Weights of a small transformer language model.
Training: a variant of Adam for these matrices, 6873 steps.
Each number is 200 + 40 x the weight over its row's rms, rounded and kept within 0 to 999. Layers, rows and columns count from 0. The size before them is the row's rms in percent of the matrix's.

# layer 7 attention query, 96x96, rms 0.0996, rows 0-40, columns 0-47
091,265,172,212,194,121,174,221,216,199,183,236,228,200,268,239,180,238,207,161,138,176,226,221,210,104,174,254,235,216,246,121,205,152,202,110,195,153,226,196,198,272,203,209,213,249,243,207,221
111,255,176,240,260,165,163,256,265,172,243,165,202,196,220,260,228,126,206,184,135,167,217,208,222,148,182,264,215,215,223,157,189,118,243,165,190,101,196,269,183,290,226,225,159,192,173,166,217
098,192,212,181,182,302,193,146,189,237,162,206,200,198,165,145,129,265,202,195,224,188,224,201,211,253,190,156,269,168,164,208,204,280,194,228,183,265,173,112,169,177,182,117,210,210,221,238,209
089,208,181,159,121,243,146,129,197,244,185,225,156,258,148,85,184,266,160,179,185,212,134,194,154,230,225,123,244,259,197,174,263,226,176,180,153,221,212,99,202,129,229,195,251,142,211,212,206
103,197,214,199,160,209,235,158,140,165,204,214,198,106,171,226,230,234,226,187,169,256,176,157,185,204,234,208,200,140,294,185,228,248,152,173,191,194,166,149,176,256,160,270,243,245,199,174,201
093,264,181,159,174,174,150,246,153,209,124,216,181,173,240,139,258,204,167,155,174,166,204,128,189,186,226,201,197,183,217,196,276,234,188,228,221,212,159,152,133,238,164,235,204,191,221,190,240
066,173,177,212,241,150,285,155,301,167,97,237,176,190,189,251,169,179,154,207,194,212,180,234,249,212,169,151,193,139,286,172,195,205,279,126,151,150,227,264,216,205,220,201,211,199,203,201,220
082,249,175,234,165,175,209,196,240,166,206,231,175,132,194,239,253,195,250,163,160,183,226,253,249,265,216,244,161,160,276,153,197,173,277,180,179,197,235,244,177,223,184,240,201,204,220,173,165
121,171,179,208,238,150,124,140,242,202,170,231,183,292,202,142,245,236,164,225,262,269,218,216,150,174,193,214,171,145,167,218,250,132,176,263,181,176,198,231,219,143,212,133,240,159,191,168,201
112,214,111,198,151,120,275,186,175,242,144,236,278,208,187,203,178,222,189,177,199,209,218,192,278,162,191,192,218,157,215,153,265,258,186,170,159,194,217,259,153,189,164,220,173,208,220,183,131
118,181,256,200,135,251,172,197,141,249,166,201,210,184,239,233,182,244,189,172,212,255,127,191,177,261,222,145,170,193,241,225,188,259,127,228,184,163,171,173,162,197,223,242,205,132,161,166,200
113,264,218,190,189,229,218,168,214,208,199,150,234,180,207,189,129,182,232,143,173,186,160,177,261,154,219,219,198,196,205,269,197,258,119,196,195,215,194,265,179,142,200,191,63,281,192,214,266
118,147,191,233,146,216,155,228,197,219,235,173,213,234,134,211,284,175,255,175,229,223,261,237,158,241,190,165,217,185,110,209,258,199,179,291,187,216,112,183,198,236,153,187,207,242,143,260,195
104,137,106,182,200,119,88,188,233,208,206,292,250,199,210,160,218,206,143,166,169,171,195,213,226,200,163,202,237,183,235,167,190,122,219,177,166,118,172,147,224,185,231,228,205,212,179,221,189
115,118,238,144,156,168,237,241,224,205,137,282,201,226,194,183,205,189,184,153,215,167,260,158,263,263,197,188,183,221,276,255,245,248,185,199,178,265,158,203,224,118,201,213,239,247,201,159,98
124,172,184,156,218,176,119,202,264,255,188,205,166,333,231,242,221,163,185,247,159,223,214,226,154,247,111,239,185,240,184,185,238,170,259,205,227,101,186,169,126,232,268,202,207,218,275,168,156
115,160,222,182,173,234,201,151,152,242,188,228,186,246,144,197,157,236,155,271,246,205,158,140,178,223,173,145,214,202,136,196,210,245,156,249,164,275,137,160,223,202,144,171,247,208,186,257,222
108,187,155,237,137,144,69,226,166,198,204,263,217,193,180,302,231,201,225,144,136,244,197,185,193,188,201,122,152,217,260,194,198,180,179,181,197,199,224,143,174,213,189,199,249,237,212,215,189
099,159,210,160,254,232,205,196,156,285,256,147,189,243,134,223,219,210,173,269,250,186,156,179,181,184,181,163,204,167,155,239,225,163,229,115,137,220,207,231,209,185,218,209,230,168,150,225,112
104,142,237,167,198,271,216,192,140,267,193,180,226,237,223,174,228,241,198,243,283,188,180,193,163,207,171,221,155,186,134,256,241,222,160,184,221,261,165,189,173,116,182,143,206,160,186,238,163
087,169,164,168,246,203,207,237,191,203,193,215,181,256,178,219,208,101,119,207,202,209,201,193,169,217,165,181,217,229,241,238,193,227,225,236,214,169,228,188,246,250,148,194,175,167,196,183,153
107,126,245,189,132,215,204,172,117,208,205,209,217,214,130,231,197,244,181,167,238,154,209,148,160,299,215,197,190,229,185,152,186,224,181,253,190,246,224,177,257,164,203,142,256,172,215,274,160
146,242,118,144,215,121,189,275,221,174,252,206,225,194,177,229,274,158,223,224,166,212,177,231,225,141,168,216,172,204,239,192,247,126,212,241,255,148,210,198,179,301,189,211,149,216,223,146,155
127,177,221,170,178,240,242,175,159,232,199,152,155,233,143,219,214,251,207,192,230,162,205,134,148,173,189,150,148,162,211,199,234,194,164,146,208,203,171,176,195,198,195,195,245,255,232,248,179
104,238,225,215,188,171,225,193,160,165,178,214,206,141,247,184,158,199,216,266,212,159,199,206,257,127,191,204,307,280,173,209,191,199,225,185,259,187,196,146,175,130,229,203,230,283,258,203,115
113,259,117,191,168,101,116,175,244,239,252,249,175,218,174,254,213,172,153,207,243,256,166,189,168,205,150,214,214,213,131,222,221,42,248,187,200,186,245,245,192,197,240,180,230,199,152,182,198
105,263,199,239,206,201,195,183,210,229,211,170,231,197,211,201,146,198,197,213,227,213,239,180,176,256,281,243,247,188,174,226,182,291,189,171,203,268,231,206,159,172,194,259,173,170,222,243,260
105,261,107,142,201,212,268,183,182,180,102,210,238,253,200,193,151,153,190,204,194,219,154,227,225,237,207,176,173,220,186,215,186,176,247,207,162,265,218,162,225,233,211,198,164,212,229,165,160
112,181,175,202,221,179,133,227,161,221,183,146,226,147,196,145,187,172,188,158,203,185,196,162,251,244,168,160,202,190,172,188,226,300,225,238,177,194,125,181,263,234,203,122,275,237,167,162,186
101,169,230,223,191,205,177,195,207,238,246,193,232,243,262,231,196,197,153,224,280,194,167,218,214,163,162,233,231,164,121,233,262,221,160,295,210,130,227,157,178,152,181,103,123,80,193,214,160
122,276,177,221,224,202,242,179,137,194,180,150,170,204,246,215,192,207,231,239,170,191,189,248,194,100,185,227,102,183,210,241,220,150,141,178,260,242,228,225,112,151,224,185,199,120,240,158,170
115,210,179,262,145,129,110,275,177,170,241,193,168,223,188,126,210,142,133,268,156,238,220,170,207,159,228,205,203,177,192,176,239,239,215,229,188,232,203,186,154,207,188,185,220,205,185,166,251
084,154,172,147,206,187,200,238,194,255,234,188,136,239,194,191,178,222,165,172,242,163,267,118,201,166,153,214,182,157,281,211,173,156,187,165,150,182,122,216,282,268,195,156,224,184,150,215,148
091,211,112,237,167,187,184,190,242,111,159,271,201,219,241,198,207,117,189,195,139,276,172,287,228,232,281,186,178,161,212,214,273,220,185,203,219,192,258,228,223,235,221,230,203,165,219,167,249
088,232,180,227,173,150,221,196,312,144,171,220,218,192,286,134,249,109,236,142,111,233,202,202,213,287,248,239,245,228,164,225,197,227,250,186,210,214,229,258,180,188,277,225,172,204,230,128,212
098,222,141,228,226,257,239,178,151,128,138,252,268,158,203,206,134,212,184,249,207,252,167,275,284,143,293,248,178,194,195,211,242,258,116,196,227,202,271,210,177,218,192,234,166,121,216,231,251
075,179,165,182,134,223,191,172,153,237,244,144,238,180,221,232,217,204,213,232,218,185,197,210,197,203,232,208,248,213,218,255,184,197,189,185,233,221,165,218,222,251,211,176,137,242,87,187,155
094,218,165,251,249,188,236,212,250,184,231,207,185,186,210,190,162,197,247,293,185,264,184,213,202,242,277,184,193,202,160,216,225,217,200,219,220,167,255,258,159,242,199,291,162,231,106,180,193
106,148,178,206,211,147,215,211,232,156,170,254,236,148,178,211,230,158,261,242,140,253,204,230,243,214,178,189,210,219,173,172,276,169,219,183,177,286,229,270,207,144,225,226,181,141,208,184,186
068,107,254,233,246,151,208,191,191,171,199,130,162,193,187,278,142,293,204,197,221,116,260,162,169,182,141,241,191,193,231,217,195,141,212,187,164,220,130,165,201,223,185,242,225,232,202,245,137
082,233,162,240,222,212,258,215,213,230,173,167,164,163,210,148,165,195,237,263,193,158,196,210,188,63,215,94,176,136,166,241,225,131,183,197,240,178,212,236,110,249,192,238,220,259,226,226,235
# layer 7 attention key, 96x96, rms 0.104, rows 0-39, columns 0-47
105,318,186,189,214,186,203,248,187,189,216,252,180,178,203,169,263,166,164,239,182,282,194,257,250,238,194,185,172,196,254,194,240,210,238,233,275,192,236,237,165,208,199,158,164,132,178,120,237
104,240,218,142,227,211,224,216,155,182,190,284,217,139,184,175,236,192,128,166,242,295,172,257,191,197,214,175,134,121,269,226,213,191,194,233,241,231,216,235,124,186,209,194,216,130,243,116,264
092,146,211,257,174,202,219,211,192,266,179,120,153,194,193,207,159,272,164,208,250,177,180,163,178,210,216,242,160,262,175,225,104,158,215,210,210,167,140,152,230,143,151,239,157,263,190,258,227
113,184,292,221,181,224,188,179,241,235,267,120,210,206,226,182,160,214,207,213,238,161,202,128,167,168,225,233,226,271,139,174,109,185,201,190,207,220,184,196,276,176,217,174,144,209,194,278,155
094,213,239,188,170,197,209,237,167,202,153,158,225,264,225,222,191,190,164,232,204,168,200,226,190,243,216,159,246,261,195,183,202,293,195,214,229,147,227,211,122,223,225,190,172,221,308,200,149
130,218,201,189,114,170,200,178,168,251,167,131,199,213,166,197,107,247,193,189,202,159,187,178,196,187,184,201,274,250,128,156,224,186,217,195,213,177,136,165,195,211,155,159,152,204,252,204,137
172,247,154,213,240,164,194,270,227,114,238,229,235,184,207,228,255,173,174,199,167,276,199,303,215,174,227,181,165,154,195,200,272,237,216,243,243,165,239,233,189,170,246,190,182,138,224,145,240
178,160,252,226,148,196,199,182,161,231,215,152,211,232,199,267,145,259,237,189,267,108,222,143,141,155,148,221,270,222,187,172,156,238,138,139,228,206,170,188,239,225,190,258,178,254,199,252,149
112,172,95,243,256,212,201,203,218,220,290,152,223,259,258,196,219,204,198,217,206,240,149,224,160,180,197,172,178,210,182,239,306,216,227,213,176,166,222,114,180,244,229,189,222,201,217,211,193
105,227,231,258,186,200,174,258,131,222,242,219,172,190,117,172,173,155,211,242,206,178,195,123,215,196,196,228,226,243,226,237,117,236,207,235,170,222,242,205,216,280,197,215,175,194,213,142,195
110,193,194,215,175,221,241,228,94,213,176,226,194,192,221,140,202,213,206,265,194,222,150,162,140,258,236,271,179,182,222,182,144,193,131,202,190,226,221,157,224,188,211,178,126,245,236,190,203
102,181,273,220,208,155,207,206,116,179,214,178,191,150,158,219,265,138,224,305,218,201,183,200,149,180,255,202,239,249,188,240,266,193,232,198,264,262,161,180,229,148,152,205,250,226,201,202,202
115,147,152,209,246,228,188,172,244,211,131,255,178,285,207,174,223,148,136,247,194,196,210,248,200,238,193,183,171,170,147,223,220,202,239,246,197,185,239,133,302,212,139,161,260,242,226,290,155
101,170,100,183,243,180,194,225,174,134,270,220,159,259,216,210,155,193,283,172,186,220,219,203,191,201,163,163,187,219,228,183,207,176,227,253,196,127,164,224,146,238,116,141,139,120,178,243,214
110,217,223,206,200,171,169,184,196,172,240,174,248,179,171,269,172,233,305,162,211,211,236,187,124,135,278,274,223,203,161,193,210,110,179,214,190,153,235,210,167,191,227,217,189,259,127,246,110
113,209,121,185,188,151,195,256,223,206,240,175,154,258,208,143,209,284,188,140,149,210,159,251,223,198,168,163,200,168,204,144,217,221,200,181,191,215,230,195,209,275,121,108,169,197,215,256,213
078,172,205,256,234,168,204,232,252,253,186,146,172,206,206,201,285,223,242,216,193,179,183,218,161,190,210,284,171,270,179,239,148,204,177,137,231,132,212,209,298,179,237,176,193,254,163,163,125
100,143,212,162,241,183,226,156,233,212,113,216,252,207,201,205,255,206,243,286,138,186,240,244,222,202,211,135,181,196,217,181,284,170,222,149,153,234,237,251,249,231,202,209,179,174,100,216,192
098,243,213,206,178,182,160,194,232,256,214,244,208,192,258,176,194,206,228,141,225,171,239,172,201,191,121,175,266,274,234,116,179,213,106,148,203,261,203,267,211,267,169,199,226,199,210,197,225
082,159,128,230,134,196,142,257,203,242,246,164,82,224,186,178,186,171,246,235,229,158,219,128,184,197,148,234,265,197,161,214,131,190,118,138,211,195,182,215,241,252,171,244,160,264,216,219,157
101,270,178,209,194,233,234,180,141,104,208,280,208,79,166,192,204,132,216,191,185,267,173,267,216,237,257,227,198,134,183,209,212,189,292,210,158,187,318,215,145,220,210,194,219,149,204,180,235
067,137,173,137,143,226,258,183,220,232,215,137,170,252,262,141,177,181,197,188,244,206,248,214,216,178,203,152,215,203,181,204,114,235,228,239,171,153,255,227,250,224,199,269,185,203,236,202,205
063,236,165,193,176,189,182,144,212,164,169,256,267,150,210,183,217,194,233,181,188,217,156,257,251,154,204,209,268,174,182,156,277,220,255,220,157,210,254,184,171,251,220,191,220,183,188,202,181
064,269,156,125,140,178,254,252,235,209,212,219,163,184,199,180,180,210,128,263,170,177,201,244,251,204,171,156,204,245,173,171,168,218,308,156,223,179,242,254,202,213,176,127,158,114,203,187,206
099,231,223,162,226,173,121,241,223,234,188,199,177,256,178,177,235,273,263,148,172,174,192,212,252,244,165,196,199,161,197,275,280,163,163,194,281,176,187,199,189,234,191,157,189,235,239,208,218
105,152,203,160,180,218,209,255,236,233,303,178,175,284,245,91,215,204,222,154,171,194,243,153,250,199,165,141,229,142,250,187,206,196,241,144,239,182,197,144,227,196,179,190,185,230,155,173,164
100,189,231,206,233,234,120,180,141,200,181,231,156,179,231,201,185,235,163,211,181,221,193,205,153,242,237,122,265,168,173,267,84,106,182,162,207,211,236,194,252,173,204,264,235,209,155,159,278
099,234,92,132,195,211,154,210,214,220,190,244,157,210,167,224,114,206,194,152,168,177,198,192,195,172,190,243,180,195,231,198,132,189,287,193,231,192,224,190,223,184,159,101,194,221,205,138,158
108,209,159,184,134,229,267,186,153,254,147,267,192,200,185,180,199,238,234,170,129,161,238,227,204,189,231,206,216,198,197,213,247,183,203,182,188,297,192,197,207,214,164,195,147,225,240,242,85
095,161,170,206,207,205,209,198,218,233,166,161,95,222,215,120,215,190,176,182,229,232,163,163,220,217,167,168,178,90,236,250,264,163,178,147,167,175,185,104,214,215,206,136,191,237,207,193,283
115,248,183,263,172,184,125,180,208,202,207,259,210,227,174,189,166,204,100,184,177,216,188,194,245,192,140,206,240,218,206,207,339,205,235,217,255,250,189,178,252,193,212,210,267,238,228,252,241
107,233,217,154,194,240,217,263,233,214,208,196,208,236,203,159,222,267,155,156,175,172,197,211,222,207,204,119,250,181,178,216,250,230,280,186,204,168,196,210,167,204,144,175,203,199,212,226,255
087,224,136,207,242,159,192,230,272,155,113,239,238,155,232,142,210,118,166,266,158,270,169,233,284,235,237,172,204,192,158,155,215,178,239,207,242,220,234,272,220,186,214,258,184,202,187,135,206
090,259,160,162,230,210,135,242,221,167,236,266,248,167,221,176,220,183,198,196,141,215,180,260,222,200,216,179,217,216,124,172,179,160,245,196,163,135,256,218,165,280,256,174,171,134,209,156,233
084,245,159,196,244,196,180,235,188,149,227,253,231,176,199,217,204,193,198,190,171,251,202,281,172,196,231,150,204,204,157,210,240,155,214,223,188,149,232,234,141,231,198,200,183,137,151,148,236
074,289,200,229,233,222,136,198,265,181,214,268,205,130,220,192,264,171,118,221,221,279,184,231,154,258,213,180,212,264,169,223,150,166,253,221,191,257,186,181,172,172,273,179,180,190,179,154,226
118,225,156,195,246,164,177,302,248,133,167,257,184,201,226,207,263,169,163,211,197,210,169,226,233,194,214,272,225,213,177,215,256,211,239,271,229,130,218,256,202,213,184,233,107,192,252,160,197
051,221,238,149,174,194,203,123,144,161,260,252,220,184,211,215,272,249,225,202,258,177,182,208,184,140,158,270,209,189,217,277,159,155,227,178,191,192,140,158,119,185,186,152,205,134,175,139,180
043,247,175,186,200,249,218,168,236,198,169,215,176,180,259,165,220,137,193,184,243,207,159,231,162,146,241,242,153,203,151,234,169,236,166,187,236,206,256,125,217,180,209,144,218,160,266,145,201
232,265,142,226,233,174,176,247,231,162,195,254,260,178,211,179,226,145,177,230,157,258,182,264,235,220,231,204,214,220,154,230,216,196,247,226,222,162,233,249,165,220,251,181,167,165,184,147,246
# layer 7 attention value, 96x96, rms 0.148, rows 0-31, columns 0-47
104,226,168,228,214,141,215,192,192,195,189,132,152,215,273,141,178,204,129,209,197,209,212,232,220,381,158,223,195,219,256,143,201,178,296,168,247,207,197,165,222,211,219,206,216,210,236,154,239
085,198,260,232,200,179,272,203,151,222,169,218,260,157,191,281,234,163,266,172,213,197,180,195,229,233,231,180,220,213,168,154,217,157,142,163,276,234,257,179,189,210,188,182,273,224,182,100,201
092,219,183,184,145,246,226,150,168,279,182,224,271,281,199,224,205,180,214,99,224,203,157,188,227,159,207,206,233,156,130,194,254,200,168,258,247,195,217,206,279,206,277,237,257,190,277,224,242
089,175,216,174,256,167,287,184,222,200,203,166,206,199,236,198,233,203,249,179,196,189,163,201,164,236,202,168,247,183,133,197,235,188,200,161,257,266,185,193,210,272,234,253,196,228,247,245,208
105,245,149,228,172,197,141,205,150,187,241,186,107,199,198,150,145,170,182,173,204,226,188,162,174,194,196,248,251,167,212,212,173,136,273,220,181,240,203,205,122,210,231,138,209,189,175,274,223
086,220,181,122,203,218,206,122,132,137,187,200,185,128,194,213,224,178,181,278,215,231,263,191,226,221,206,151,188,124,189,218,194,211,210,148,206,233,312,237,133,208,256,157,172,189,197,188,171
098,158,198,142,193,291,252,183,197,160,265,202,132,152,160,220,177,211,180,290,254,223,240,247,214,161,191,187,179,264,139,171,221,242,183,237,151,226,148,212,192,185,200,183,161,200,154,193,192
091,219,202,227,189,237,246,155,271,177,189,211,223,270,268,172,261,161,240,102,220,137,228,227,113,242,196,202,258,210,191,102,188,209,154,209,234,202,183,198,212,241,222,249,186,202,291,230,243
088,197,184,269,247,179,195,222,251,152,272,181,214,167,127,197,214,250,204,121,194,181,172,205,188,225,225,239,218,331,188,180,222,188,209,117,200,292,189,248,231,208,218,160,201,191,198,221,192
096,241,179,225,154,219,172,220,342,234,209,217,172,183,170,141,202,165,219,164,156,205,179,165,113,236,151,211,197,238,136,198,174,195,217,233,114,231,163,208,215,146,168,263,225,180,286,200,184
084,228,216,193,180,169,237,211,166,223,86,197,196,166,254,226,236,292,177,180,202,173,178,226,213,269,178,206,163,149,171,216,252,169,209,203,275,267,220,179,250,185,235,172,212,190,187,201,212
097,228,180,178,242,180,126,167,195,216,214,222,194,178,133,182,207,186,238,196,182,165,234,215,199,192,214,93,142,218,136,213,187,209,191,142,144,171,302,216,147,201,245,204,122,178,194,237,210
083,186,146,188,157,174,112,194,162,196,191,170,280,203,339,258,182,178,222,178,209,228,145,177,213,211,118,247,171,227,244,197,173,219,234,170,206,150,165,198,211,218,173,231,153,248,149,224,277
098,201,186,195,201,230,212,166,223,132,182,206,239,168,205,159,247,181,176,212,192,174,260,204,154,230,208,195,134,259,204,188,177,285,235,183,167,230,238,240,175,249,210,155,206,228,199,165,208
097,159,201,154,187,291,143,209,203,193,152,190,228,164,147,198,210,221,252,193,206,194,177,244,140,271,194,146,155,151,118,220,207,284,174,133,213,187,298,185,255,227,235,299,185,160,221,239,216
107,162,133,160,213,234,212,263,180,216,192,217,203,206,247,194,178,157,204,238,259,175,283,193,280,188,205,138,188,270,236,131,214,192,168,239,157,247,165,246,180,329,171,167,271,221,181,148,237
094,127,171,191,162,139,203,157,190,193,257,226,268,288,222,157,176,215,193,163,173,179,187,217,195,218,237,200,243,184,206,162,170,168,234,209,203,207,172,211,176,265,160,138,276,224,281,226,201
093,202,252,259,259,156,171,239,203,233,216,247,101,153,92,150,202,220,209,218,147,148,252,287,128,210,224,196,180,209,164,230,190,197,215,152,186,158,224,228,161,210,174,180,242,160,171,115,144
114,181,191,155,254,210,268,146,96,208,204,213,205,217,219,224,179,227,220,245,230,186,275,227,224,193,221,128,212,160,213,196,197,266,145,149,254,204,246,241,125,260,287,209,172,213,176,200,239
097,174,164,147,156,156,218,239,238,199,165,156,242,190,269,216,213,245,120,189,266,255,139,201,239,222,187,176,178,143,212,194,198,164,175,190,237,222,179,162,204,191,149,199,172,213,175,246,154
093,189,129,100,188,125,198,175,163,278,201,120,220,251,214,211,175,194,211,209,206,233,214,197,212,169,186,163,229,183,179,187,241,166,163,266,196,98,187,203,254,227,258,247,199,199,144,233,207
088,246,237,218,217,161,173,207,158,205,199,231,150,160,189,186,206,251,133,258,142,248,204,182,157,251,195,124,93,184,197,198,210,174,172,176,204,104,255,149,216,133,223,238,197,161,91,147,220
098,162,232,208,181,189,266,95,152,179,202,224,273,196,155,246,217,224,234,236,176,218,203,214,150,109,185,280,215,215,236,187,156,256,109,193,190,199,240,232,243,145,234,204,172,202,201,178,134
099,190,209,244,180,192,180,183,190,173,278,189,113,196,154,178,205,206,126,175,179,215,255,222,132,232,211,195,231,193,253,194,177,196,208,187,219,193,180,187,134,172,186,115,207,176,108,230,172
097,171,167,202,260,155,254,126,215,241,190,200,247,261,301,193,196,145,251,196,244,151,197,185,196,218,194,148,150,122,219,176,205,230,115,176,238,177,250,248,170,264,193,217,142,206,300,278,172
093,211,179,196,186,221,183,205,182,209,206,234,265,183,195,178,130,176,189,278,289,228,168,182,267,174,200,215,247,219,201,169,165,133,189,203,237,236,191,167,152,283,153,188,281,246,246,159,235
095,166,227,209,233,267,225,165,183,157,210,198,235,145,193,222,252,235,179,229,239,202,142,222,164,266,221,178,194,222,147,170,258,192,181,117,271,155,289,210,219,215,208,210,224,175,227,193,183
104,210,250,240,270,127,256,183,228,186,214,170,218,188,254,224,232,243,192,296,213,228,138,211,191,277,208,194,277,150,218,203,163,167,171,135,336,205,217,163,162,196,153,242,218,231,235,241,180
090,188,187,271,246,205,229,204,259,206,250,149,183,181,229,251,230,159,228,90,194,208,209,188,165,198,175,241,228,188,206,207,245,225,178,210,246,173,119,195,167,229,250,233,185,238,99,244,213
091,223,172,205,211,245,269,87,180,194,214,173,252,220,240,241,245,173,166,85,240,189,174,149,199,279,204,216,154,197,205,209,259,244,296,253,261,228,156,162,164,162,267,193,199,227,263,207,234
086,205,198,148,158,285,177,114,131,166,222,210,238,233,159,189,155,203,192,158,219,255,169,192,205,147,207,197,235,175,146,183,159,187,202,252,151,188,249,246,233,158,247,195,167,187,287,222,171
095,207,171,207,214,184,223,242,185,243,184,200,238,286,246,221,181,212,192,133,170,156,177,147,189,201,181,212,248,221,264,155,209,183,198,247,180,135,182,204,226,142,224,242,222,207,212,223,132
# layer 7 attention output (transposed), 96x96, rms 0.146, rows 0-31, columns 0-47
101,196,110,114,114,118,164,200,274,189,194,246,220,218,243,209,214,168,171,101,188,172,210,218,168,190,219,146,235,223,193,243,179,211,191,237,198,209,219,207,149,182,173,194,202,221,199,265,223
087,228,233,134,213,202,211,159,130,274,215,201,215,140,181,277,169,124,218,285,206,268,209,223,197,191,150,161,251,230,231,241,215,195,118,218,209,241,233,246,177,199,231,158,193,157,246,170,163
101,122,236,186,219,236,196,114,230,197,292,201,175,185,207,190,174,172,246,288,183,154,163,209,163,256,165,228,256,178,149,208,209,255,185,162,198,224,124,220,162,164,224,207,179,242,165,151,180
093,226,222,187,159,290,232,216,162,231,182,260,201,218,210,202,172,226,296,182,247,156,137,272,254,165,177,159,142,184,256,218,140,188,195,149,203,283,231,245,182,100,216,229,157,197,243,176,157
103,151,209,281,180,166,174,222,262,209,175,169,201,206,190,189,176,180,179,164,233,212,242,248,179,243,231,248,245,171,182,216,225,202,207,245,208,192,178,238,179,212,225,189,164,211,142,193,146
090,240,162,241,194,110,123,212,217,221,240,178,263,183,154,219,216,268,211,172,238,172,204,293,174,183,161,240,224,228,261,231,197,148,183,212,221,146,213,148,183,234,159,137,179,161,226,146,190
101,172,207,245,194,126,181,199,106,198,152,226,199,224,159,229,114,229,163,173,254,216,191,190,197,141,143,263,219,182,154,155,178,133,270,208,189,225,198,162,196,196,221,156,207,171,198,171,209
096,212,171,242,204,256,233,176,191,117,182,228,240,210,200,188,185,203,163,214,233,129,234,251,189,243,224,140,173,189,174,244,196,241,178,209,191,233,240,290,139,149,164,185,147,226,216,245,232
090,239,210,186,162,277,226,223,200,281,207,271,188,177,169,201,206,202,263,176,252,228,176,104,169,229,201,153,121,195,175,185,197,196,190,170,132,180,282,228,159,195,220,206,279,132,191,198,167
097,194,250,249,183,257,236,200,205,148,253,209,230,217,217,145,205,181,222,196,196,200,194,178,183,204,182,206,162,161,187,181,217,183,199,198,144,259,140,217,135,145,193,210,194,205,140,172,166
088,173,150,98,196,199,214,116,244,256,242,216,307,169,212,207,204,210,245,188,211,169,190,244,272,210,186,230,129,189,270,229,162,230,186,176,170,243,145,242,218,230,187,158,226,254,225,216,193
095,196,259,267,167,230,117,222,175,198,212,224,188,174,169,210,156,236,285,190,262,194,186,208,165,217,225,282,166,187,279,181,218,180,157,244,208,131,214,143,209,223,196,174,227,158,245,143,144
090,219,210,178,188,183,302,238,317,211,146,191,198,135,244,174,197,148,182,204,185,262,204,199,259,252,142,151,212,149,208,269,192,277,265,253,206,199,164,252,243,237,181,230,231,215,213,270,210
101,245,202,230,171,190,125,246,162,219,172,232,285,107,219,224,243,276,193,175,262,118,271,205,232,255,210,207,213,164,180,216,196,209,141,215,238,152,258,226,197,223,205,247,200,147,206,219,204
097,158,233,250,186,241,172,145,227,213,210,197,234,169,258,161,193,190,240,177,260,142,206,207,153,237,176,195,185,182,261,239,216,183,208,182,144,207,241,172,192,190,189,219,181,181,220,181,238
111,248,182,134,166,114,184,263,176,216,158,244,268,157,254,216,189,164,203,215,220,223,208,169,192,207,223,193,259,167,137,171,162,273,161,237,259,193,235,180,199,199,245,205,155,132,221,204,226
093,179,125,226,178,272,222,240,236,210,197,202,164,238,258,186,288,194,173,195,174,95,198,173,255,220,266,171,256,165,184,186,175,247,207,204,248,205,211,204,189,229,280,261,209,210,130,224,213
097,175,225,184,237,161,136,138,95,218,176,157,163,253,154,239,219,260,192,177,162,203,227,171,226,168,300,197,191,252,242,106,260,166,116,209,211,163,193,172,193,210,196,214,203,220,188,241,198
108,184,158,192,214,157,149,180,190,214,188,216,197,183,178,223,169,192,180,169,145,212,189,238,186,175,223,219,251,198,217,173,190,193,185,232,256,173,278,178,163,236,196,217,173,195,242,218,243
107,246,144,170,193,213,280,219,211,219,201,218,212,268,235,222,262,196,182,244,238,164,188,256,184,197,115,228,199,196,278,209,139,177,273,172,193,265,150,200,220,186,179,173,192,231,199,215,223
101,121,204,168,224,170,192,194,276,208,289,191,113,211,220,189,181,174,195,223,222,194,191,285,173,212,250,221,240,207,137,215,230,194,178,162,285,172,123,161,283,194,196,243,257,201,210,247,192
092,155,169,154,189,114,131,132,189,217,236,176,195,221,210,206,204,212,197,208,180,237,241,246,223,202,191,281,226,218,262,217,255,131,140,211,204,178,192,126,196,212,242,156,225,208,217,206,168
092,256,212,242,195,236,232,173,143,213,209,154,182,208,148,213,167,282,190,285,197,212,164,207,229,220,78,140,193,210,250,224,166,217,266,149,254,186,275,199,195,190,177,229,183,156,214,196,232
097,200,145,234,231,136,150,172,182,216,196,161,176,228,152,203,250,202,102,173,193,228,250,184,122,135,255,183,219,245,167,171,199,131,210,245,238,197,225,187,192,236,185,182,193,204,126,239,157
092,263,194,221,197,271,228,205,198,174,227,216,210,225,182,210,201,219,245,215,203,145,169,265,201,193,214,147,216,171,322,195,159,266,199,232,253,219,205,241,203,220,209,236,185,228,254,177,236
104,174,209,186,185,119,281,220,223,145,205,195,191,196,247,198,214,103,167,245,215,231,227,227,206,282,146,209,283,210,178,200,208,209,168,234,174,203,220,217,172,201,273,181,202,169,169,158,256
096,215,213,180,184,201,201,152,151,248,207,186,239,235,109,252,166,284,237,216,308,162,208,214,221,198,95,179,163,228,290,197,195,177,163,157,146,197,214,176,171,193,195,159,198,192,252,158,180
102,246,165,173,166,247,255,246,172,157,167,216,238,247,169,222,214,192,210,200,205,216,219,266,253,180,154,136,125,240,328,210,129,141,215,190,197,236,279,230,164,161,166,180,231,251,268,181,202
093,191,206,178,271,213,301,152,203,227,203,171,158,186,135,157,176,180,186,192,205,242,182,215,186,136,232,136,173,216,157,180,183,194,210,173,234,225,144,239,246,177,168,266,185,236,222,247,196
093,177,177,150,166,259,232,184,186,231,198,211,176,158,190,199,130,151,195,181,205,134,167,180,179,150,158,220,227,189,119,195,187,211,198,198,160,243,195,237,183,229,186,266,158,223,219,176,164
095,196,185,263,204,189,167,147,246,187,226,204,158,240,194,178,138,201,164,251,212,179,185,231,142,262,154,257,271,187,176,258,265,203,239,237,201,195,190,138,163,201,202,159,178,182,138,159,198
101,199,220,226,205,248,203,200,214,176,185,106,232,242,169,196,203,236,189,259,242,222,172,143,227,211,225,143,173,199,186,164,207,249,196,193,213,157,158,206,163,184,209,229,148,212,274,221,144